Part of a small language model's weights.
Size: 16 layers, width 256, MLP 1024 squared ReLU.
Architecture: rotary positions, local attention windows, a smear gate.
Each number is 128 + 32 x the weight over the matrix's rms, rounded and kept within 0 to 255. Layers, rows and columns count from 0.

# layer 9 MLP down (transposed), 1024x256, rms 0.105, rows 641-654, columns 0-255
[[175  70 173  98 154  97 156 125 161  88 128  56 142 119 152  93  61 107 114 158 140 108 103 154 125 145 135 123  60 135 161 137 131 131 175 151  90 157  82 133  73 155  80 159  98 124 118 192 142 153 134  85 221 120 102 183  89 104 168 111 152 144 146 143 167 137 124  94 144 139 138 176 157  88  87 136  64 101  75 160 148 167 153 145 145 103 144 193 118 117 160 154  85 139 115 175 142 159 107 123 123 169 134 101 166 154  97 104 129 121 122 148  88  96  48  80 103 156 143 138 147 123 128 172 181 112 255  94 116 137 132 105 109 104  91 111  93 101 143 143 145 120 125 145  92 141 130 149 101 150 172 124 114  83 134 110 126  99  73 100 150 107  84 143 171 127 118 160 125 106  96  85 139 113 122 134 143 159  74 158 113 111 107 149 133 169 136  99 139 151 164  96 115  91 146  78  96 115 118 111 104 106 183 153 164 144 151 126 107 103 109 145 106 147 165 128 135 125 114 136 154 121 173 121 182 140  99 170 150 129 138 140 121 108 144 121 100 100 100 173 130 165 158 129 107 115 127 127 174 149 128  47  94 126 198  99]
 [138 101 189 137 134 121 111 126 132 139 163 153 142 176 192 132 119 100 148  72 126 135 108 107  93 132  73  98  70 126 136 117 151 123 200 101 106 125 159 122 148 141 122 128  87 175  26 113 134 169 168  98 153 163 177 127 135 154  96 187 133  73 141 149 182 189 142 122 162 166 131  97 121 114  99 115 176 111 104 121 118 151 120 147 128 134 130 126 150 138 125 153 193 120 118 129 128 110 148 117 152 192 121 147 165 152 151 131  92 112 152 121 149 149 162 179 126 135 101 137 106 139 129 101  94 113 227 117  91 147  90 115 156  94 130 118 160 135 135  78 151 103 119 125 123 186 116 123 166 142 148 133 124  87 138 141 140 134 193  79  74 137 154 148 137 114  88 155 167 128  76 123 135 109  94 121 118 148 160  49 116  59 156 125 177 121 141 174 158  80 137 130  93 131 114 139 207 128 186 148  87 148  88 141  80 146 172 119 182 147 161 136 105  99 134 157 132  93 148 144 137 113 149 111 166  98  69 143 166 116 131 131 121 136 152 141 122 112 144  87 162 176 138  91  86 138 172 126  88 139  79 139 106  82 113 104]
 [186  96 138 161 100 122 131 117 132  90 143 134 101 132  90 178 121 112 109 120 157 109 163 130 123  87 139 127 138 194 104 155 187 178  87 144 109 121 122 130 159 149 121  91 104 136 149 121 128  90 170  96  71 167 140 114 121 111 136 122 114 108 123 120  92 167  97 106 129 107  86 122 125 127 128 133 165 126 124 135 148 106 144  87 111  86 119 127 129  87 102 158 161 138 108 217 104 147 120 132 142 129 140 147 185  76 125 116 166  81 132 133 151 132 155 145 102  88 142 106 170 138 135 143 114 123 178 122 105 118 125 120 145  94 149  99 104 104 143  98 101 144 111 108  94 124 119 129 108 113 177 122  58 137 162 125 109 124 130 123 140 134 149  92 149 111 149  81 140 100 140 135  96 132  90 147 103 103 167 197 177  87  94 160 158 110 163 126 136 110 104  60 106 155 145  97  76  92 102 146 188 151 106 130  98 119 136 110 107 201 140 176 143 167 127 107 129 108 112  94 133  84 126 114 139  57 152  85 147 101 119  87 164 150 171 146 162 145 153  86 129 118 132 127  75 144 111 139  87 164 135 129 163 164 131 119]
 [107  47 143  91 133  44  73 141 186  70 167  99 112 149 155 170 159 154 129 148 185  98  56 137  57  98 169 105  81  80 126  66 140 128 113 163 146 168  86 173 100 128 117  90 183 149  77 105 114  93 198  97 112  70 168 140 109 163 115 168  79 153  91 173 191  73  89  96 139 148 181 126 127 174 149 119  97 155 148 117 173  97 130 120  38 113 181 119 125 206 146  75 112 117 151 117 126 138 123  92 153 125  99 118 147 132 118 127 139 133 121 148 143 115 181 102  89 136 153 100 209 141 139 118 130  92 249 129 101 114 113 160 116 153 112 166 106 120 144 163 112 153 128 133 122 174 118 115 117 167 117 163 117 117 181 158 132 116  56 152  65  52 127 128 131 125 179 132 231  22  97 109 191 142 101 113  62 190 118 193 160  91 137  93  78 116 158 179  95 132 150 105  78 102 171 132 145 183 169 133 106  70  91 121 121 185 155 107 117 124 193 146 148 153  72 111 150 208 123 160 145 124 115 113 102 168 165  90 149 105 176 131 126  67  87  52 165 146 112 100 156  61 142 121 113 161 141 201 120 180  95 102 136 131 150 161]
 [146 156 119 145  99 112 124  91 126 156 177 173 127  57 101  43 191 150 134 120 135 131 154 103 138 176  73 107 125 161 143 150 161 112 142 162  99 156 120  91 100 115  84 124  87  88 139 105 201 135 122 134  94 146 157  82 129 197 174 166 186  75 121 132 141  37 119 124 135 176 212 111 142 130 172 148 228 107  97 111  77 187 147 125 151 113 135 133 157 133 126 131 116 131  82  92 113 223  86 105 122 149 152 128 129 122 123  40  60 115  68  99 137  97  92  93 140 121  97 174 110 141 123 154 187 134  70 131 130 118  94 106 110 128 123 127  55 103 133 158 185 131  57 141 148 116 116 157 162 162 130 145 191  83 133 153 129  96 104 119  77  60 153 168 137 149  94 126 136 128 120 126 171 145 126 154 105 103 139  89 103 176 122 137  56 147 181 192 117  68 138 166  65 139 115 167 139 107 174 112 162  61 125 110 198 132 101  96 177  99 101 124 214 174 162  89 109 144  85 144 137 105 122 107 103  75 120 135 134 158 134  99 122 118 132 153  83 142 164 131 150 115 155 105 125 175 168 116 121  26 117 193 123 105 137 108]
 [178  75 154 136 144 109 104 160 119 153 162 135 145 127 122 153 169 122 182 146 148 123 178  98 153 102 136 147 152 133 170 146 117 145  96 141 103 152 148 173 136 144 140 150 112 152 107 101 151 142 151 131 173  72 161 150 104 112 122 125 142 146 192 107  95 134 138 130 154 120 111 158 142 124 100 126 176 152 128  65 104 136 142 132 146  91 170 110 150  89  99  74 127 124 155 171 104 104 123  93 123 125  97 100 193 126 125 141 137 132 159 154 127 147 114 105  98 117 133 188 181  84 125 137 153  78 198  90  93 106 107 144 106 119 129 148 113 145 127  98 109 159 127 153 114 113 115 118 149 174 138 171 107  49 175 115 156 165 125 106 132 118 138  94 126 110 144 155 121 214 103 122 143 137 156 118 118 117 119 136 193  85 132 118 138 125 136 146 166 137 129 126  76 135 137 115 132  86 161 142 119 160 109 146 169 151 137 110 149 128 143 152 134 148 172 164 133 131  78 192 132 136 140 144 145 140 171 115 206 205 115 135 133  89 109 107 149 126  89 143 116 160 139  82 113 170 121  87 100 224 117 138  88 146 134 147]
 [137  46 224  84 181  86 142 131 162 115 166  92  95  93 149 212 100 104 164 113  66 151  95 174  91 124 148 141  95 148 120 134  90 106 134 100 123 114 108 153 125 158 191 211 145 168 110 109 125 170 110 136  87 167 196 110 112  96  95 120  81  53 115 130 154  84  24  77  88  90 123  69 163 126  90  88 166 153 143 142 122 202  77 188  98 130 114 102 116 157 111 158 123 148  99  69 147  99 113  28  89 148 111 143 151 157  66 108 105 160 139 131  83 122 130 101 107 110 141 120 158 148 153 165  96 140  48 119  96 104  69 134 119  50 142 119 102 182 161 151 131 156 141 125 156  95 216  83 157 160  96 151 124 139 180 109 123  77 144 128 134 123  42 104 162 156  71 137 137 121  85 121  97 102  85 134 155 132  58  93 121  88 146 109 191  60 151 142 129 144 146  63 188 127 159 128 148 108 132 113  54 131 205 171 192 112  61 153 113 135 125 129 157 124 135 104 135 160 121  91 221 199 168 120  78 136 126 143  98   2 115 115 107  94 106 121 136 174 103 116 113 169 146  90 105  95 135 164 142  81 111 101 113 147 168  96]
 [171  97 166 162 130 151 117 131 143 118 170 154 105 168  75 126  96 120 113 104 162 187 127 159 127  95 154 113 141 118 189  71 128 100 108  96  77 135 133 149 138  91 127 119 153  84 124 108  91 123 145 140 148 137 115 136 101 112 136  65 168 154 180 162 103 127 145 131 165 133 131 101 128 118 141  91 124 132 116 144 164 106 146  92 121 139 174 127 172 144 151  81 123 154 165 150  90 154 144 142 180  67 135 111 122 137 133  68 168 136 168 161 139 138 141 155  92 167 125 128 184 137 123  99 173 108 158 130 123 102 119 144 182 147  77 126 129  91 158 139 121 137 154 141 156 155  93 163 196 123 115 154 152 208 180 150 146  92 162 146 110 101 150 130 140 169 145 186 153  91 129 157  80 157  95 115 109  57 107  64 132  94 149 168 111 127 185 182 107 105 155 187 167 123 120  84  97 141 125 175 159 132 131 187 173 113 138 147 127 142  90 168  87 178 125 114  74 110  79 161 134 148 129 140  88  90  78 170 136 114 115 113 149 151 138  63 117 135 174 100 119 156 105  71 104  99  95 147 114 144  64 134  95  99 107 108]
 [130 156 133 207  82 122  53 168  94 160  98 167 108 109 163 179 109 131  63 122  89  92 154 141 155 128 128 151 140 175 111 142 145 134  89 199 104 106 121 158 126 122  96 161 141  84 125 173 190 126  93 128 118 111  91 201 113 191 192 118 124  60 136 103 142 133  89 151 149 120 128  94  91 121  96 122 133 153 115 141 171 157 115 116 154 140 129 171 169 111  74 119  56 138 152 168 183 176  90 121 185  84 121 107  90 202 105 113 183 119 123 146 118 155 119  92 114 143 105 145 206 132 135 185  96 100 185 128  66 149 126 134 164 159 115  58 140 154 146 168  89 115 115 112 161 132 119 120  87 129 110  98 144 140 194 130 103 115 133 134 138 121 105  94 106 169 133 104 132 113 146 113 132 126 107 114 127 121 100 135 159  94 155 169 124 107 157  91  90  74 129 118 139 148 136 156 120 142 136 153 150 115 104 147 145 129  86  94 120 121 141 100 108 153  74 124 105 171 152 108 111 143 132 107 135 106  93 157 118 143 120 129 134 124 106  99 104 122 131  84 169 129  76 147 128 135  91 137 180 112 134 135 119 141 153  95]
 [127 102 168  48 139 140 113  65 172  83 153  69 156 108 121 139 152 165  95 147  80 115 198 129 115  84 150 143 204 173  97 143  79 172 162 133 175 176 160  54  79 104 111 106 138  97 139 100 134 136 131 111 131 118 103  99 150 163  58 121 106  82 142 161 151 167 121 143  95 105 170 125 150 159 160 140 147 160 124  83 121 172 116 160 135  95 102  71 124 135 186 122 176 146 127  95 168 161 130  59 155 168 127  72  64 139  99 136 111 181 125 107 161 109 120 164 151  86 196 147 114 133  75 203 188  92  19 174  90 147 192 114 165  79 128 123 109 182 121 171  92 152 235 132 159 142  86  74  95 115 133 118 119 110 109 124 158  83  97 109 140 163 112 141 133 126 144 137 123 201 105  95  87 139 110 150 105 124 140 163 184 127 114 139 134  85 128 107 113 173 131  86 152 152  61 122 191  60 140 144 134 129 183 144 164 145 170 127  80 113 104 113 116 141 136 123 181 147 109  90 102  71  89 190 125 107 110  80 121  98 141  70 122 156 111 149  84 146 123  99 162 142  97 151  97 130 137 113 160 169 154 122  65 100 167 101]
 [ 94  71  64 213  77  96  93 180 166 111 174 112 171 145 183 185 128 132 125 138 155 167 167 124 111 157 109 109  71 223 121 159 119 154 128 200 165 105  79  97  87 140 122 154 118 123 148 150 155 126 141 111  80 113 118 125  78 168 120 162 137 106 119 149 165 106 155 152 113 178 185 142 128 127 175 124 129 172 173  50 126 140 147  83  82 149  86 107 113 145 195  81 130 108 131 127  84 166  70 173 188 103  93  74 146 161 100 105 149 103 103 111 143 155 120 144 142 141  94 106 152  99  68 162 146 150   0  91 102 107 117 104 171 166 107 105 167  80 127 104  74  95 115 107 174 184 145  87  89 110 132  84 104 133  99 117 181 101  66 118 165 136 117 115  85  82 138 139  85 113 115 100 101 186 106 152 177 142 135 110 153 126 136 138  87 120 103 116 113 169 179 112  95 131 142 126 127 126 142 182 167 164 111 175 146 128 161 157  85 134 101 129 113 146 119 137 117 110 130 112  64 173 153 142 110 158 173 139 159 205 146 144 139 146  89 152 188 154 127 124 152 162 109 187 114 161 147 126 123 146 140 116 130 152 119 110]
 [167  93 117 141  88  59  61 100 144 168 170 105 106 117 170 181 104  82 127 159  96 110 228 143 154 103 135 181 115 152 157  93 170 160  86 145 139  74 149 105 112 156 130 130 113  83  97 130 109 149 170 171 121 110 102 164 123 136 101 142 134 125 102 166 122 182 156 123 100  72  62 125 117 137  58 149 139 105 123 116 132 145 158 114  74  89 104 155 131 141 143 105 178 151 163 118  96 129  93  99 101 169 115 120 142 157 124 130 148  79 174 200 149 134 141 128 118 171 103 119 176 168 116  80 166 110 217 120 120 122 109 121 195 119 129 112 157 160  70 182 112 146 162 167 120 137 117  72 131 131 132 148 146  97 125  94 143 119  90 110 159 124 207 140 136 115 119 122 164 106 141  97 139 138 123 104 132 131 120 132 193 130  81 143 153 148 119 106 122 126 174 107 117  46 138 123 139 185  96 142  83 150 104 175  91 155 106 126  87 107 156  89 142 134  73 125 101 142 132  93 138  71 142 161 159  56 134 114 125 122  92 155  84  99 139 146 103 133 129 155 107  77 103 123  98 130 130 182 137 167 104 147 118 112 141 124]
 [198 139  51 126  93 151 100 193 128 105 172 158 109 148 137  72 149 138 148 145 112 182 100  77 118 192  92 134 143 145 146  97 118 121 167  99 115 153  92  82 145 111 155 100 149 106 104  86 160 116 130 121 106 165 157 132 146 160 136 140 133 208 130 110  95 103  94 181 114 165  79 130 181 108 145 117 148 156  72 160 133 102 147 136 113 101 111 115 109 101 146 106 130 184 109 158 124 137 148 175 103 125 148 163 138 134 167 191 118 158  60 112 124 131 175  87 126 160 107 137  72  97 145 124 151 163 197 155 100 140 151 149 131  68 169 108 146 136 119 113 129 158 141 171 135 114 112 158 141  80 108 140 163 139 158 139 121  99 167 137 154 131  65  80  90 158  76  54 113  78 177  86 147 118 148 123 125 114 110 154 177 118 202 179 101  96 164 129 119 119 112 164 181 115 134 108 209 117 122 155 142 142 116  96 127 122 202  98 159 139 144  94  93 100 129 129 133 108 127  98 133 120 115 172 145 146 158  99 107 119  78 134 165 155 171 107 205 131 136 207 135 114 144 119 185 143 149 112 167 164 123 132 143 110 127 130]
 [126  36 176  85 151 134 145 105  89 160 135  91 157 162 110 146 102 159 192 110 147 139 134  59 148 164 184 141 166 127 112 148  88 113 116  63 144 139  63 129  84 158 154 124 146 173  89 101 166 135 146 164 122  96  90 165 142 122 171 117 166 125 107 120 120  93  76  73 125 171 125 153 148 120 144 144 111 126 158 141  89  94  98 160 156 145 201 107 103 115  92 171 112 144 119 133 158  79 133 146  77 162 102 129 132 118 126 109 134  85 137 142 130 143 166  85 170 211 121 136  86 141  95 127 122 169  95 129 106  74 123 148 128 188 163  91 118 136 154 131 125 169 147 136 125 146 144 171 106  70 130  99 180  88 149 127 135 153 160 156 163 130 121 112 195 162 115  38  83 122 125 158 124 134 135 124 167 100 111 136 202 135 122  96 119 137 163 153 111  96 114 141  86 128 131 167  94 133 151 128 163 174 106 130  82 135 149  61 182 167 145 104 121 190 180 118 171 134  61 122 143 120  69  94  89 143  99 151 135  64 112 169  95 136 158  96  92 130 186  95 157 198  89  96 120 128 118 187 121 133 146 174  59  68 114 100]]
# layer 9 MLP up, 1024x256, rms 0.115, rows 642-654, columns 0-255
[[117 127 147 114 170 109 131 109 101  93 186 130  92 106 119 109 122 119  84 148 131 126 176 143 109 142 172 105 103 122 116 118 127 125 103 139 110 126 158  99 184 129 165 120 127 128 160 101 113 114  95 124 102 142 181 101 148 133 120 124 175 171 116 172  85 129 126  50 170  75 115 167  85 151 141 173 134 170 119 147  88 114 102 140 106 113 132 116  94 141 122 152  75 144 151  59 106 111 108 138 177 126 139 137 167  71 114 171 101 102  82 153 102 146 132 103 155 105 118 193  95 119 166  97 115  99 126 148 133 107  81 165 114 136  96 212 102 162 172 141 191 143 112 132 105 146 100 143 168 146 101 159 115 129 125 117 120 122 126 156 131 153 106 137 113  93 103 102 190 141 145 146 140 123 116 137 149 138  99 101  89  90 118 104 129 112 101 143 121  92 107 121  55 167 109 171 147 154 167  99 160 131  86 112  89 128 106  87 151 166 135 144 142 135 101 130  96 164 167  50 135 193 140 137 113 124 133 126 178 179 112 140  95 119 103  82  76 125 116 134 111  89  73 138 164 106 111 131 116  89 108 201 173 185 139 147]
 [146 108 164 138 120 179 125 116 113 132 119  80 150 126  76  83 105  94 128  86 110 151 132 154 140 137  58 118  98 112 137 101 136 180 136 126 132 143 140 129 133  70 109 106 106 139 147 116 133 153  91 144  97 164 155 126 104  89 113 117  59 120 131 103 107  80 134 175  79  93 138 112 122 115 136 125 141 143 167 120 136 136 143 104 114 106 103  97 102 101  98 150 130 155 133 155 100 143  79 118 150 115 129 133 160 114 124 102  72 154 143 109 131 147 123 129 151 144 164 133 111 124 114 125  77 150 140 137 144 151  89 113  96 107 165 136 150 109 137 126 126  78 147  91 149 128 172 145 137  73 134  76 138 125 132 130 120 140 137 155 143 137 118 138  94 137 148 108  91 147 134 105 110 140 160 165 160 121  71 136 115 141 135 165 166 165 104 106  65 155 113 150 100 139 131 128 140 103  94 105 149 189 151 157 182 143 145 129 104 112 120 131  80 142 111 113 117 130 139 120 101 155 134 125 138 109 148 155 131 147 114 115 115 122  77 115 194  98 139 116 143  93  89 104 118 138 170 136 124 133  81 159 141 133 130 152]
 [119 134 114 106 152 195 155  92  43 120 111  99 113 110 123  61 174 124 165 142 114 146  99 168 159 178 178 119  84 158 105 153  59 202 130 118 173 169 154 124 144  79 147  97 177 132 110 125 135 119  61 146 113 168 148 103 177 146 140  75 128 129 150 133 108 164 168 120 115  86 122 105 141  94 128 107 103 110 146 112 174 128  84 103  73 158 120 125  79 137 106 118  98 122  74  82 145 154 131 105  82 122 141  68 133 112 130 135 135 200 112 124 129 193 144 127  89  27 138 187  75 143 185  87  59 182  56 215 148 120 153 125  69 170  81 148 105 108 153 112 174  88  87 104 196  97 131 183 134  77  86 117 111 134 160 138 132 126 177 165 156 156 115 143 195  98 137  71 100 100 139 134 139 149  95 138 138 193 113  96 121 164 110  66 162 137 172 108  82  93 115 133 158 125 135  93  77  90 101 177 146 142 130 176 150  64  92 129 162 132  78 133 137 141 113 164  32 145 115 106 131 161 110 133 115 117 166 133  88 117 129 142 116 103  94 105 128 221  89 129 141  97 183 148 218 204 120 166 133 154 139 127  84 102 156 152]
 [108 172  99 108 188 106 172 108  78 150 108 121 101 142 119  66  79  77 149 161 111 169 146 132  41 161 154 151 131 110 168 114 119 159  63 112 182 160 157 139 184 121 107 112 140 182 187  98  88 151  99 145 127 127 135 109  81 108 204 210 154 116  98 159  74  73 141  82  59  88 121 111 125  92  93 143 104 159  83 128  98 102 168  73 105 157 141 104 166 183 185 109 136 162 111 134  71 138 129 104 131 133 110 100  55 112 161 113 125 130  77 144 181  87 129  89 185 136 200 156 171 120 180 145 112 132  88 128 146 119 176  46 111 152  94 146 112 125 132 118 105  97 121 105 154 125 158 173 106  98 137 108 162 119 110  96 118 114 207 162  75 147 122 113 105 121 132  63  83 145 164 155 145 110  85 152 135 169 140 212 155 145 168 135 127 119 134 144 105 102 130  86 169 162 182 143 159 201  70 101 169 134  84 152 136  53 112 104  88 192 134  75 150 160  91  75 136 128  44 157 119 160 132 177 100 112 150 184 179 123  99 153 124 128 141 119 140 156 207 121 152 163 115 127  80 127 160 168 111  88 139 139 122 128 131 122]
 [121 111 138 108 181 138 125  75 117 130  87 126 129 190 103  92 108  60 140 135 163 134 173 146 139 136 138  84 163 162 132 124 170 124 128 109 105 183 122 195 126 166 189 121 102 125 132 113 102 129 133 101 108 111 148  68 151 125  73  97 123 118 111 156 145 139  78 196 140 136 118 117 115 168  97 141 134 111 111 154 121  74  84 129 159 187 153 134  89 132 133 110 177 147  81 155 120  88 107 188  97 110 128 103 181 106 166 142 127 178 107 148 120  96 101 194 126 110 147 137 112  90 167  87 153 120 130 125 126 142  71  79 116 136 111  97 129 156 190 172  97 158 146  64 152 121 145 134 127  84 114 109 163 136  72 169  86 157  92 143  99 109  74 112 161 130 163 125 160 159 141  98 102 118  89 109 122 125  74 131 151 159  89  90 153 134 128 112 135 111 122 134 125 124 110 123 121  88 137 128 141 111  91 135 127 153 141 107 108 132 153 132 135 121 156 132 159 121 116 102 125 101 138 168 151 135  92  76 113 130 148 124 110 120 146 106 151 107 110 151 133 101 146 127 141 160 158  89 174 153 110 138 161 173 133 125]
 [155  93 103 139 144 145 103  93 101  99 120  70 114 107 110  43 122 156 115 169  92 143 132 153 116 137 110 182  91  74 166 141 143 159 124 107 156 134 138 108 137  98 119 150 109 123 126 112 198 105 111 121 109 156 109  81 114  94 139  52 143 137 134 158 115 180 196 152 130  69 161 146  87 134 140 151  74 103 113 151  62 145 156  94 219 103 218 116 111 115  54 106  86 171 103 133 128 178 137 200 181 128 166 100  87 128 173 200 137 149 151 129 136 154 124 118 106 130 125 174 152 155  84 132 121 136 106 143 150 164 106 149  73 191 116 129 145  71 142 117 168 110 118 164 128 172 116 136 130  59 106  93  71 126 119 161  42  96 142 167 109 125 102 154 144  88 156 107 173 153 177 113 162 234 178 159 162 141 143 202 166 202 140 103 139 159  68 120 184 120 107 137 128 133  42 187 125 166 119 126 220 107 109 112 112 145 148 153 188 140 101 120 131 161 220 159  61 114 128 114 106 131  94 145 103 135 126 113 101 111 181 140 119  73 131 112 154 146 124 112 139 121 153 166 113 144 132 140 103 127 100 118 191  81  91 108]
 [ 80 136 168  76  78 130 154 146 138  82  69 101 125 138 112 166 109 137 140 164 111 180  78 109 149 113  73 120 146 165 140  38 148 142 126 107 136 150 117 131 128 133 181  47 110 114 148  77 118 157 126 104 134 108 138 143 122 134 122  59 121 156 104 114 123 134 121 157 121 113 102 149  80 124 136 151 133 140 141 121  95 124 126 165  86 161 104 138  94 119 174  81 139 117 120 173  98  96 163 168 146 146 104 127 115 154 114 150 100 121 149 148 158  98 108 145 144 115 133 155 109  94 119 157  84 112 129 146 156 131 140 159 146 141  87 134 150 124 137  63 155 104  91 119 119 119 151 148 170  93  72 137 157  89 160 168 111 106  93 202 103  87 164 165  97 121 173 126 105 182 115 117 135 124 130  99 169 100  82 139 129 176 108  99 152  90  96  83  66 156 144 158  99 194 146 181 149 156 104 131 101 180 139 124 167 145 157 111 157 115 107 127 148  87 127 117  92 111 107  86 124 212 138 150 137 171 141 164 155 123 136 128 122  73 106 119 146 125 115 108 133 123 118 145 194 158 197 135 180 138 164 107 140 103 131 110]
 [104 133 138 134 158 157 122 175 132 143  96 113  96 136 111 148 154 104  76 108 107 197 147 139 158 102 122 144 133 145 154 101 131 105 168 174 124 144 111 106 137 108 130 173  91 113 134 130 141 167 130 101 118 217 153  83 107  77 185 147 114 133 139  93 133  99 129 118 146 120 116  70 147 147 120 139 116 119 134 105  97  96 149  91  79 122 129 123 169 109 132 114 108  98 110 151 114 173 111 112 137 126 114 157 144 147 114  80 122 157 155 157 109 132 109 130 136  89 129 125 119  73 100 137 121 189 115 180 137 137  84  93 124 201  75 107  75  72  91 165 101 133 124  79 146  88 132 142  81 101  92 100 124 125 118  92 157 130 130 183 116 151 130  85 129  93 138 126 102 117 119 112 145 124 155 142 139 120  33 116  83 134  87 169 110 191 134  91 150 112 136 105 154  87  91 120 168 163 118 119 121 107 135  99 117  99 123 129 128 137 154 127 138 130 150 122 119 111 106  59  95 150 120 110 148 128 112 127 102 123  98  92 136 115 104  95  91 113 166 126 141 100 113 155  99 175 101 106  85  89 114 160 141 159 109 133]
 [113 109  91 140 160 142 148 164  67 116 144 131  89 124 141 178 126 172 115 131 138 159 123 140 110 134 102 181  70 144 190 132 147 177  71 186  82  63 130 205 212 106 195 153 111 186 154 131 135  88 152 158 110 167 211 120 135  83 207 136 136 139 190 148 178 119 116 121 119 119 105 112 108  99 105 121 121  79 104 203 119  85 161  64 120 123  82  98 169 126 109  90  93 144 114 116 117 144 107 129 110 150 151 111 178 181 161 102  95  83 170 173 123 176 122 165 120 152 101 131 141  95 130 108  77 153  92 114  67 100  87 115  82 124 148  78  82  91 208 114 103 123  99  64 112 154 128 196 169 126 148 128 141 132 100 144 118  84 161 111 117 101 130 125 106 143 100 173 125 138 139 170 109 132 159 137 158 123 106  86  63 156 110  76 119 138 145 166 157 117 102 171 118 127 131 151  78 132  59 156  67 158 129 118  94 111  75 164 156 138 154 165 174 133 132 147 115 152 125 177 149 119 139  75 130 136 148 177 171 108 110 110  89 127 146  91 191 163 183 129  75 143 124  63 144 157 118 154 100 125  94 188 130 201 127 163]
 [126 144 110 153 119 145 134 114 110  85  98 123 120 140 160 194 164 137 116 130 143 175  89 158  62 182 126  98 109  93 150 139 117 189 133  92 159 185 106 110  88 120 194  84 109 119 224 114 106 124 115 103 106 167 152 105  95  85 176 150 109 169 109 139 176 109 201 141 126 136 104  92 100 112 156 123 102 178 147 130 130 122 104  96 147 160 102  65  94  90 170 105 128  75 180  69 151 112 149 121 198 117 173 106 161  66 122 143 126 171 141 114 160 182 118  80 163 158  94 148  83 111 128 123  94 131  87 117 133 116 105  60  92 127 141 131 128 112  96 146 133 122 153  88 104 106 155 131 108 112 100  96 170 131  40 164  86 181 142 165 109 152 105 128 132 155 174 174 116 188 163 136  61 124 141 121 164 144  82 163 153  81 102 154 170 118 147  92 148 134 188  97 165 117 155 197 150 176 140 100 118 189 147 126 102 148 148  83 164 128 149 132 129 116  63 127  69 130 106  30  74 149 132 129  63 147 141  96 134 129 124  87  78 131 141  66  92 104 182 157 193 111 122 160 147 128 185  93  94 138  74 130 155 108  86 113]
 [131 140 131 112 115  65 102 205 164 124  50 114 157 104 129 106 135  59 153  99 116 110 173 127 144 146 136 100 131 153  74 121  90 123  95 181 174 196  78 119 118 116 201 164 164 136 145  91  66 167 124 129 122 121 141  56  85 137  99 149 112  91  46 150  93 190 114 138 109 136  80 117  98 132  70 136 155 124 159  88 167  76 141 139 150 169 163  93 161 132 161 103 143 161 119 142 148 135 152 166 163 155 150 176 148 181 129  87 136 195 151 152 116 178 124 140 132 201 114 181 131  73 180 123 178 115 139 149 168  99  82  95 169 130  92 109 133 139  79 165 175 145 101  90 184 117 149 116 207 126 138 126 132 154  86 103 100 144  90 132 164 158 164 129 141 115 169  93 125 132 137 145 120 112 160 156 141 118  73 212 166 114 145 131 126 140 162 124 129 127 133 133 107  80 134 112 145 137 141 103  81 152 106 118 121  90 117 112 141  83 102 146 157 118 135 148 104 148 112  98 151 129 119 146  65  84 201  51  77 131 125 162 133  90 149  49  94 113 117 169 135 108 102 137 117 142 127 102 168 138  86 121 185 137 104 113]
 [ 99  70 145  91 157 104 128  83  95 152  53 148 127 131  93 130 127  99 122 137 128  98 145 124 123 133 136 111 135 168 117 163 114 105 110 146 189 162 112 151 169 181 236 135 147 110 115 122 110  92 134 183 162  79 127  70 121 125 104 104 149 117  96 168 133 162 101 105  91  89  91 122  80 156 122  87 153 171 112  86 125 152 131 137  97 106  74  88 128 125 113 168  88 167 124 136 129 147 135  76 142 167  91 135 136  99 133  65  90 180 160 188 162 155 107 124 107  86 174 132 154 119 172 130 134  98  96 127 170 183 121 116  92 114 119 167 124 140  94 140 145 129 131  89 127 136 146  87 125 223 167 108 109 129  92 130 109 113 182 188 126 121  96  78 111 164 157 107 179 163 101 106 120 153 126 104 158 175 113 159  89 176 145 113 143 172 131 165 138 166 161 107 107  94 140 156 113 137 112 119 140 132 106 128 176 103 189 142 102 133 160 131 131 133  91 189 177 149 104 132 116 185 119 178 112 140 170 109 127 153 157 120 111 172  94  83 155 113 149 121 111 132 135 137 121 172  85 111 120 138 157 121  83 126  97 110]
 [ 34  98 130  71 152  90 146  51 155 121 106 143 129 111  51 113 138 117 159 101 160 132 122 154 131 143  97 106 151 102  92 116  69 121 132 137 122 150 100 159 155 119 120 124 163 207 110  94 115 135 132 139  77 111 159  83 109 101 108 165 101 153 138  70 137 108 135 116  88 117 146 118 103 126  91  87 160 114 169 130  86 126 163 138 106 141 197 117 138 179 181 192 198 167  83  84 179 103 147 134 134  65 111 143 160 132 181 115 133  91 221 171 143 115 149 105 190  91 169 154  86 122 117 106 166 172  84 127 103 108 128 109 120 220  55 112 105 165 171 195 108 111 122 137 122  88 136 213 116 106  53  80 197 123 157 149 152 141 151 119 125 151 149 124 154 182 146 107 144 195 199 176  69  90 154 168 142  89 114 120 152 122 107  97 146 101 185 129 155 123 110 176  73  88 131 137  94  58 148 132 112 146 154 109 130  84 171  78 132 158 136 173 132 128 137 123 174  95  82  83 131 116 152  83 157 189 124  87  90 106 114 149  85 122 196 197 143 110 206  89 125 131  87 171 161 140 136 147 150 108 164 166 128 116  73 116]]